Weights of a small transformer language model: vocabulary 1024, 12.9M parameters.
Each number is 500 + 50 x the weight over its row's rms, rounded and kept within 0 to 999. Layers, rows and columns count from 0. Numbers have three digits each. The size before them is the row's rms in percent of the matrix's.

# up: layer 7 MLP up, 1024x256, rms 0.218, rows 438-446, columns 0-255
# down: layer 7 MLP down (transposed), 1024x256, rms 0.206, rows 438-445, columns 0-255
# gate: layer 7 MLP gate, 1024x256, rms 0.214, rows 439-446, columns 0-255
up438 102:424547583489520478439538414470475503467434432500515473546529538405506450510532624426421432455486494540435547437473582459448442481494495452468504472559453552548513431515447529432662453519500533563424515474421555551519544537523491566490554562518525562616485511525536449449549469480554570461553403531471555531449482566469418468446436536616581572517538515461516423482462491546465489473413403560570500548492476542597555461479430411575525496522530451484544497503486485561550477423522430522468562504501493490526522513576437522485479433516440497563416423455498462531568532382485425524426494565437442481470505546432449521449521568454521483450628499464460526552523564512470550548538505480491458489533512559410511500544505482488497561529420533496497477487527436382420480556549449
down438 104:532488475483533486479463486486547556510428527507474409520473502497553576456513451439544563483519450572467522460409575560440433529553475525529495534515470535469496551505407546354566538571471433391493532502532548463530463487573530506452401604428538504604492456548481490420510538525583520445429491531488524537517545433485483596531510506439503512394523524480533475490425505526549575477469418459515457568422477468488441558478440511477412525430556419550483449601533486576547551515563535572559492437470406473508524498532570396587514435510480348546501451514623445529511467548498496594502562505527507464429529531528573574555574501465599506621567498501487532473502408563586567568535517522517461505528483476466531515484514524481549488510533489457510532457509487438514529595597563
gate439 104:443554512467456454474442547492535455536566631470599571471513493480505455491476605494512451470538455559414547490510541600420385457484524418499507545507464421388548517466491510493506530570504525435542564469490503510464505486421537533550425560526349551513535520509496540513540434430452535543444537534467502506489433471404458570530512467390458452501559534558419442511390503529561493502485532547461514423419542447439566472471437462544443547366459503455530517422448452580455496410534534548489534468415526537486562503458569466509481553471508569563519561495476464467375524511490452431561475550493471405512448558476481440523422566467486502511520476548531486394583558517465507469546497449427494434564430524518568452548484460513418452576543489512479450415490530439536518515535582
up439 103:467503543381465584543484514514657477533526515452562466515466567512415445451474514444418497438545543510457433510489537487475516420537539413449478493490477402444442356420475494514556503438501530469525504468416605491558462464523479454517493502508509474464491510586548452477477441419465477525612426507492509517466502536475492479467589551581430605524477594468438565531437410470591521475535553484447454567462504499499453505457425466519444525424576502535516523509484564542533442388470511610587501366455467408509529487536474461464509508444503517534534440423533429501484549457524595564465567572515440516455535411487518482501466478511519447515521512498450510403423537503443483554549526447478500483466501407523409444545535429481344547484577486511494507498536554509508426494517501
down439 101:479494479494492508600506415502495555572530502546514512387562418506486511492549546448427570495548577452485492442426484547636504510576500469494548545539482482437487476509527491571526527470586472555504446553498469457472475483589420473503452454511552613472490543506518474533605477558528550487533455538580499578504436461488503511481516494563421577439536476462616459486590567473592541498539476473472518466491495483437517476524395443525433433444500497459498549582632493481356534584580441531524457508493529496462455608414495538545487432594540492420498488483528461471456530522545422438478560386512409523502432562560462573510463563507588564599568421481465515417391452450469464556498503586457437474572505479486480539507445540428485487481456486558517488503473511479454443486478463
gate440 103:475435513559588458484521584441511497598499628512579519482531447508486483429498473446551434542522588584478420502517469562417526513526464455528477503497427574517441542452450502486592522474563542531493483497442347462466529579483560435549458510496493339566474589481518457544463497555472482478541473485526506554531528509451434491537472517562425563445439570469460430475474518451392544501492462557534465442471512596588399491512455601523459456519571540469487490609427507431508598542530400554538549435524452490550589478547471567408528499512551490390509492491502491558482503474490554429522499471522491502491439571547449450492477472557515460503561484416474451506524507606516460482565470524580511603493477573471496506531471546526569563501461579559491537469566563560541429451436483
up440 100:508407510511459574467581473432516448479533480422508545480552489387514399489529417519480486545523615417565537566512641494543498482480472524464460551480593521371600549518480553519445430526522449440458574527556487519527441457554531542493493442477561586534458487557489528496473457432392478634443441437599573464560587395467532492415475454440495547552457495516548531491447490525568496482482585518447522535504456478546465544541468501499437484566523413503503474462416466392436514541453510535490518549565510500453549531528558495467437553441461443623548542464472471518464427556469482498503437606404517478540579550423451510461529544528462555540588450507487599564547465519473478571462526497513459537533453509483454470517530468560485482489537422488507446544485508448549449589504453
down440 103:580506524537568575535529548411491510552525545534477503500510429651532432454468479507472538471436446499488508503547418526499551505557480568512491444423470477526513585520548562495559484467506518552469476495517422475459525535467456532462513500500446541539496542506454486490474461438611495494540497455501517544544517440436517549574470614510466405487437389528623470523420479471526568610514528482461551590549472551471408426446491502498476473530543524465451531433572512499537587552439463562471571469632464448428596594520499485487466504503384524502467521429459466476544515521406510485542596547546395551446485523501528501445522494530436424490439527499591479544589469512481462515413517586548580472452426469593411433536468481590447442449580551505446584516536474466577499554452487
gate441 103:460431547476463543544527431488397531484487384455532413507513566494555402548534428479484475527488457481592521453545485553578450459395451501539425537441572604422527402523496493498494391555564520587377542508534487484512479468505475518503571576529590467466518478490437376548540532508522492559569552530578553565507517511443445481453528559522560561478513481482485499457486507402511514460433549552520516562559571539501518411537526481595588529464399482499534565507523421668493553462529568526512533468483494459526500527494446514442527521451486443430473492358522419472466454510511547526583532435414454475406475483505472481520535524456567527588536435513523470588455426468500477550449508451490490566477536474494423438511481490513551402439515502419505489603475495529514457480479495
up441 102:426587467509529491560452595461549509563528492396522495525438513415461504539553489507538484428488423499527526524489470558457708479482522479493449510530574484509546494561477451547495482409512518500546540458548433558493576471540475471518515483462487539478470549587511466520518462558607534562547493548570438529492451549451567580468520511539509526439492382541489525503429495438498509541578486544471603505485501437545442493427503512494550490473503522504486653447471454569439412442493433404529543448563509521543539533542594501482598515435459417504460577477485441488560456512472454541528563470501412443520474497510557434453600517426478494534391522541490549441528531483483583466502388518546545516526500514545399464504515449505476404613578473479502415403558457542508522472547584
down441 103:474587518531491426505528546547494558515457472515487500492472489544506498546490523493518506560386469471461506532347457579490507519582439515529480516463606529424380493469535498534556551450508568464462576449451520486498542528495581523540531504545559501427454467451480457573548501519456541485479425506557583556411614470550409514477522592484528478487459553544521560610515500450484448495550541497489494505425523469457595513555521512496508472543419537621576574483470458520504503501558511522498589452516522549565544434444459461403513557437397429506434462532530522490508389559472477589513558540536535545416452555472488510493549574561491522521463437578535438514485511473589468494557526609496379404488555571488495449440423473521460566438542587554481538498428499473459435549610546
gate442 100:508494421371497495462535511529549466549460411546571518386505581492506517545478495520481571463371422540527472526485471426542587560484510476506433427535526469489527477447578487564400486465470581505571536526519609437485462523445432548466550460437482552505471456436487506475505442501455543477541588449516488582424509511444453540442521616575505497459499594460583505437502526526473529460447500446526496562577514484568560511522563481487563464591569373521530528463525500526471540550480476428527534473416522506552485520463562454442490534445441561500500413455483540485527420546517490464452484560440506446501564512537460495436492451461466529566534499446459635418609496538566499424492444504519493550459457492510385447475599508569546510556490480559482521430362555483540458571586494
up442 102:475488497493511438526562514568491399504440531468605574487405407506360436491460574525601480520499525539416579455500452536553497531365389476441474516560550399484525378570537498468490530579538493511495508473467400516565530464536497503457429561521568454553428438423474527477525499516536554462411472477501437545500569449529495412398524483464405433501573470477527495491510451503644548552497505512593504578587505463522476534455443514452484483474574576418513426538478436495452453516463492508557450520488532480476470539514518506586525490552602511551473475565477491549629490538455449515541513491543450618515511490526521509520489456426535482476443476579460477533435474384528556546480540454487386484507515526495520455466501544461444400499509555547471503553472515542501543462459565
down442 100:491507489434568531422478550516425514474538508553593428620473595541435424567449533416499588533478465520497485475474502489407487542489561481508510528477474455528562551489494512504513401528546452470450458558523474597603546527417558526463424398517497564490564535449530547476532489534537516470478515487519563476520523366512503569458524549527509482455468493465443503482466470453576555509495550472499423480479544545576454422548550628529558561477592450444472422413530513470510435476570528552464536647439518577463491473509457454538544510400447552464597545448514557501521427531411461473487607469457495466453556541592522588419556591564541488500578452509480487486437508484527569491461489514510557541561478504386555474446575450468527438571435501462560462520507478466438545462439501
gate443 109:498457418428499525448517586445535480608490466469543387539440449485513402529485469520493605512483517521532488449566459517552491481530487426456446472507517461374550560550569485540551595472425509411593498445540547420601520449502516527459428397532507438551472554520477431468507444426483502462486517447466556531535510554561566496515473418458472534332564439530529572516468441511512535507453570446568421468577480484517446516536481531481558483537489399487466551497442536530456554475415452491521431456473539538515446515443470590568540531466461488475426457573462477505444463497495499645529444443488573446459485544494520523537521451570399575479502490516479614567480526431513503410436514472544503475578502499479475541406499533535489518514437549466462410501566549515479486422453398
up443 105:478526495389508482432484492519450562399551484506441524501426494372472453581510534519502396459487469478451501388474562533496429524456427474427540518447545503520580532473595569542514582501441464568520499537548532466464452501437525496498449471467506456472468515577468575527511497458428432485577459604600464509574532530455531459540527531483480553482554478459536566450511590481483494420611494481516545549504580531559559504505517497443415455497607487536490479640505501472480465506425499529574509473524573519495511518463539468466507509574487443527410611549381648475470503562566491535483487471575512488502535468557411521498491523441469515570523508452493479502461522441485564484508525492524413490574601459506509454471535483555408364597437437494514508586494536598550479522467588
down443 105:455527532535514493432556498520554527475489557580520503558498489476502514530480585470482515491414540540459487574465437584513414501529457526527575446598526562524558519486476554421519580450573513446438495499573470430481407417492546501476492535440400509472483442464574493468421462522459473550426420388579439460559565560553512515457554549460443549492553463457561481511475463432489423463458570551441440479566498509527492526572428560463512519502577457519493397554516445483446529464590408560433531508548504573472469513565429373398416600506543498470539497557579519535587482557470550488457512450587414511472466484551576516519534532452468547464453461601502551504441430437462628512461438494480572460494458536454558535569449422486455498524494400479560565470485442494497510474485462
gate444 100:568537515496529490435438536513499516487445413460463549475508520556373485502416576480537457530534504530478478545447439607462513537481519573408510493558584478548623486539554549560562362573420534466505508494556438463453413497593483511417486498543563514404440538495464476500562542478453460519463438540480550429516556521496522624514552609444494538492580469552512551506455508463503595517559489522499502548430424517492482467501594510521583431461542510577492459484524525414509548459467402487492544395495485552635530452545478451499444500483531555523500472527491570496550508577501497480554502408455610584519451529484560551493478560501520432461506493490511450461468453510520548536519496483553564401489511586565542434492606554497522621545554489457455442623525525507539484439472523
up444 100:491455470539442453541612453569462558518535511497517541473438504453552529510471468499510552497411483443445454508509437505490442530577377468507539537537545445389424460513504530590468493501463542549494543497456548475491456508523494500513505510471450466529528483427557494621519453452490476485403542470508513497341384477480445521433453555458392523434388515487462503466470499570420474532524405450484529591521451494463518554527462510448511602453485488452452529472443546450533520551421576417536534462425509501452420490521594421495414405558621495450530518507524510515517534480508549488564524468523383550508461522454591446449540588499506506407491486434433484492497509581517470455461479502355379500538532545453496460490549526452482441475532531600468481429503548471512478613545453
down444 100:548539482553495437486543426531465498484448538451497516531445482555508552570512498486490347519474455522391496508557514622471557511459489517541551578506409502377459397504529395586423466480520639533483489515484518583523550474520546493529497507538433501475473448497421544509480460420471552556503480542551494456487475458440426491455461512401540423417394537482407569545404544544529546433414505459491476559476347552428476573498473474527432580493466505488476500491402528457453427473447512580503472529535554481487556479573425558478489518551527587502487478451538541545450504440574515524466465568581514466525466510523399505469468425590459458501532464527530470360471473533492531521462473477476438505549399498513509456510499516535569412525474458496560432426513562442539486571501533
gate445 097:495487486469533421437521538548463539446468447408463537492466557517556477482494460539462511536402559469526422517557481509422470480409536563482521500442524521497539465494496481561460558557420470594481508543570543485532563438420486552562553466531469478587460495618487441507493508522577481374552493478544513474461514536423451541528544473520558532525526580561440547522488373553427468439460506531429585518453495554443534540544563493578558423426541522464487436507503515491535496485479450452590425445511355465392558545526429514531551465522458460524598561465471437409529406574455542489555551499527477520534529468489484457420503529580507638457512519559507434579558445532536541521373515511458565532525527555422501585484465556519612491523556478516503475493488542589540514501584444
up445 102:549532437457433506508469615468481523483577443537437460397526517463504511516597468517498469474494490567491613485514459619423549485478418484459512492519416464511457600543500534466496462445486493528519596533501503560442551516549526500528504452478415494442500508547448463483515511555458468483481488600560509405514524540518584576510559554459470520527496494507425516506542427441488520461503561487396479529467574595465530506561508577507507546469532505493546494616452589472559419513552456453512378494557525545400543519515511615462562481437411475528538510585534592534502446516535457511504447431466578500466442422429383412522513479532480528482536529547385505536596508475489562450536385485526544509497522457352586470498481530470531559489451465481605446553597480500559545467487495
down445 103:478555543468466434434514485554537539367481460585533459519412540504461523507464542464454432486505533431474513579441422500498499529438528476474569456553541404488586476478559368518450555530460523540523516474504531553555488456579428472410505493509474506472527449520587470501570508533580498514438541588508515538461442546406415501553454621486536504526447541528490554406541526548465417439438446504515532616498461569399530488509497508581565539409518481444496492536551489467570486410440457548464534526453497516522562465486498565521543534466580537456535570539509437454530504537526597496595470420437472489498575490551420542448552456525641451393510466479456459535528445470485500451484564469477526484549520490469491517501490501494487357616490366497451453522506537450526494596441506
gate446 092:484441517620525496480470429461473478574459567551517559473447474529478577355441547480560519574490486509559404431472426447508528487535445459513551480445488499472502515492602512537558511427535552480506467528536488493489475463495574465421610460474569552461542481491538482510440386443474460519468548592463455542388615530569547428522444532510423496478538527581539503585500435501608489568508526594442503510536451537432486468568512505473501478535514536408444520521490548487459495453456500544472533449473533376472470450513533439533506490534454546500606512513562607478495487496437465479496524450540516523537527667492482460484527462490517389524500480506584417520408565458463585409488524460558373444470528469542541556536473418509386509553498561489501503541462488545489457518401499
up446 101:535576554554430501596506465610460407547555449455500482479459561533461431555548504481372474595458501523482508495510409454498512442584502539546585496508500484411470574471533578501581499536511528472498530475520484506526468544500536487485488422494432429450512569487531609444463457487516510474469443503535507477434528444484563470488514602495506544436464591504553484502538449408507457551451485527450383437484587521470511471494506374464463478546509558605519511613565530445470510509543577530500507395457534460477467454561410457535495513553401433594462525431492380458535485614530420511469563518527404490579560452463497536576469567548551529518461534448500542487498497524556576479517477492421495483595426462443586544541490489428483440474457550442565532477455540425573486506496558